config = dict(
    n_layer=18,
    head_dim=64,
    vocab_size=559,
    attn_scale=0.125,
    init_std_qkv=0.0199,
    lr=0.00403,
    beta1=0.95,
    beta2=0.95,
    decay_shape='linear',
    doc_mask=True,
    train_tokens=611000000,
    steps=4378,
    dataset='wikipedia_en',
)
Each number is 128 + 24 x the weight over its row's rms, rounded and kept within 0 to 255. Layers, rows and columns count from 0. Numbers have three digits each. The size before them is the row's rms in percent of the matrix's.

# up: layer 2 MLP up, 704x256, rms 0.219, rows 191-215, columns 64-95
# down: layer 2 MLP down (transposed), 704x256, rms 0.152, rows 191-214, columns 64-95
# gate: layer 2 MLP gate, 704x256, rms 0.222, rows 192-215, columns 64-95
up191 107:116085129101113178139178084143109113120146134133121129117081148128103112089130169136123133069129
down191 104:132110141120116162149107118138144103120093123162155145125079101133145152131144121161091121134120
gate192 098:131091114117108094138106129123133156068120171135088120120083139122166137124130138187121136124176
up192 098:114118111116161117153096094155112119131107122121060109116147115130132141161111139118137097123108
down192 098:078140148162157115112091130172127126094109110137114148131126106129108104162101130115129126105095
gate193 100:118097134143105147098123118106124083174140146126150134106167132089088125144132108126115145112162
up193 100:112100124141124125067166121163119107122125121124095140145106132134118148114157149112080132127091
down193 098:112120179114162170091147144131106117158120167151121160098153105153098114129131123180132090169138
gate194 103:130136104134078096097158108154108171147124142136103148125177125140151121142117151087135076130131
up194 103:146095106157116115128128165151180108116120107127110135102101146146171161098099125094158116174121
down194 103:125104134096160132121119155140136143159109126206149090096151176138134161145113103155134113136145
gate195 099:165145123110108118118096125112154178135110108128130164139172129131097121132123115147154148150134
up195 101:141116135099148141152164128143106161125129104143103140120146121150139126102142078122125076123106
down195 100:100132133115140158132117133114110124114136119211102105113113162134119123093110123107118133098140
gate196 099:178154122123125118110085099119157115121116113131115127153109133111074140165159116143128165158117
up196 099:132077107135139131150143079128121090124080159125131139118129137157143146129088093113134116126113
down196 099:140160137183117135102127109101154142111157146104130137122105151111107159115155120148121123126115
gate197 103:118131149162090087138123102192133159112129125137194101086119150116154125110183148132116123144125
up197 100:152126113119165119135108145114102127133143162128132087116141136149094110117162151119159119123111
down197 105:138090155150124185132121150147132159131117116110103119143156185164118129117189102109137188122063
gate198 103:125146140072133138099166098086130184151119140156133130139132158113180155152160170139150104129146
up198 102:144088147108170167122140126097146158109117164106153128130127135122115153189131113114133131100146
down198 102:137128163141119149141122099105126125134143159165115121145145119105120126129133140117167141127111
gate199 096:127111098091160111110129084113114109161143155167141109120161181143169104102160125150164117097111
up199 096:099130128140128112144123125142095139134113101119144145102133120130112102093119092111152132128142
down199 093:143164144150113070155133112138095112165140141163126122151114119128102094137123146130120157159148
gate200 096:144121130128118110089115132114156135120132129141125099127157138120084155160117152130159091149097
up200 098:173146131125131112121154131164169114134096110093149135107165129154123130111143168148129108132079
down200 098:161147094168149072134173100122113130138112122109116133096173085146074120140108175188119111125119
gate201 107:143166134130090130121128127156141125148174110069106147099122146138080116117152155141151133114114
up201 103:130126153125115152112089133138075114122101126105118159123128122137131153132125147137114169163112
down201 104:138174102172119133142127158140132134159110114084105167104149124113118155117143145125110157095054
gate202 108:140138142123118112160119106106118121128151102139170093129138104154106152135153160146115139126147
up202 105:125137090110117124149102139113121149170134122139134161136122178132096127139157167118087145129137
down202 108:111103146119123146131083092124127110116130137089129147131107099109132156136076119132162125152157
gate203 100:146134132141173090168106136097139116105116105108135092109151088129120116146124146116155154111104
up203 099:132168140140124146127123139115158094128117090156147132150124120139133105149107153160075133133109
down203 095:106158121107108129119121098165125117100125144137141096132142066161160140094112158150102136146183
gate204 091:089150101120171166133136161129103183115086095100091149105134164159105130121125096099102135126120
up204 095:158112150099137094122112153174106094107145135106134116170111156164121153151112122104112160123117
down204 095:127117128100150120144091092106138132112117079065095101122095160172106115126138132124105147144090
gate205 097:105158119160170119149155139145067123088107133156146128090120109101134162155108114121170136156124
up205 096:134114105143117140163173136118138142088141190104152138115102126104118112133145135116155169140101
down205 098:058165120144128157111134125139086120111086120140140134104111092151158110152150117148147132103114
gate206 105:149133111129168112130095144096152118106089153110138112172138130133133164131153132129113117103126
up206 102:150116145153143125133093125165117119126126111115107121094139129084136137114071117114123116140155
down206 099:114211089104090097150122088089138114147079122105119160112126144129147132104100130147127149123095
gate207 105:134143145080083123096147121083080130138151136150142134135141180121125151096149136128131105120114
up207 109:113144125126133128162103110156129107141112144151127151112151139143106142103115128113159150123100
down207 106:080124139092118164185123134124137161164138145176134163108103134164127150120141123119149125149151
gate208 096:106113117147182081117123168139140162131085158123084162133109130098108115142182107120101139105141
up208 100:157126108121176133177148129135112144116162129157149097126119112174100146120157110146125157089114
down208 102:119106131155084131111118124118098159148162143163139098185127119104121137098106130132081113117116
gate209 096:126113129137155108151121109152180098057134111136117137134112160116125103116088161108129152146137
up209 100:092121134149105103091133108110129159115114112099174116097137158096150138120093161163146127113160
down209 102:122149102147155156117141104121146129127171118125130118133117093096110095106100142107128144122108
gate210 090:131096106137126103111134169105080149109104109108150128128106121116116108138148128170147161119117
up210 084:147100123132137090120118154138118144119103130127146143147110131146124118098148117154161171150126
down210 090:161109150088117121112126148128119154136135151176155124114113000162122116152112148139137140125103
gate211 099:126124168122107095132156140089124125134107146114102123132144152116154189133107112146172143140146
up211 097:105083154130135083157106139206057101139129103138112152134129152123160095111111125118088104114129
down211 105:113126120118126136128144146149163109124137093145130111147126139142136133083109124096121155128146
gate212 083:106098113156116123162171187150098147104143117114131126121170121101146127141140111156144101130123
up212 080:137108164077146150137178063100102119139124118125128104169086142111114116115096113119177105082126
down212 089:115141128130119119135114131131120110150128135119128154147168040131102106155172098132149135141117
gate213 104:165133143136082112119115108168112138062130159109112127116093157116115084115151111129103131122166
up213 100:142143105128169100209136140088122117150090114116121109145135134095118148078136125159080153178111
down213 102:122094142145167124140084116096094139116125093131089107159102100136115150118129088171119149134143
gate214 101:161142147174161100123142116079188132174089133098126126084121140102128096146087197139142115124155
up214 106:121115119127099126128172111121107175144117163150184155143160154125095065150141106129112117143147
down214 101:088132148078184145076189131090186188143123130170106153089114140111128135148108134190116118154094
gate215 096:150087106124120110113105137121119101098157183127127095187118138150144122117118155117132116094108
up215 099:133115114135152122137146123092111046148127147107120099148126150139094109136105112134135046123115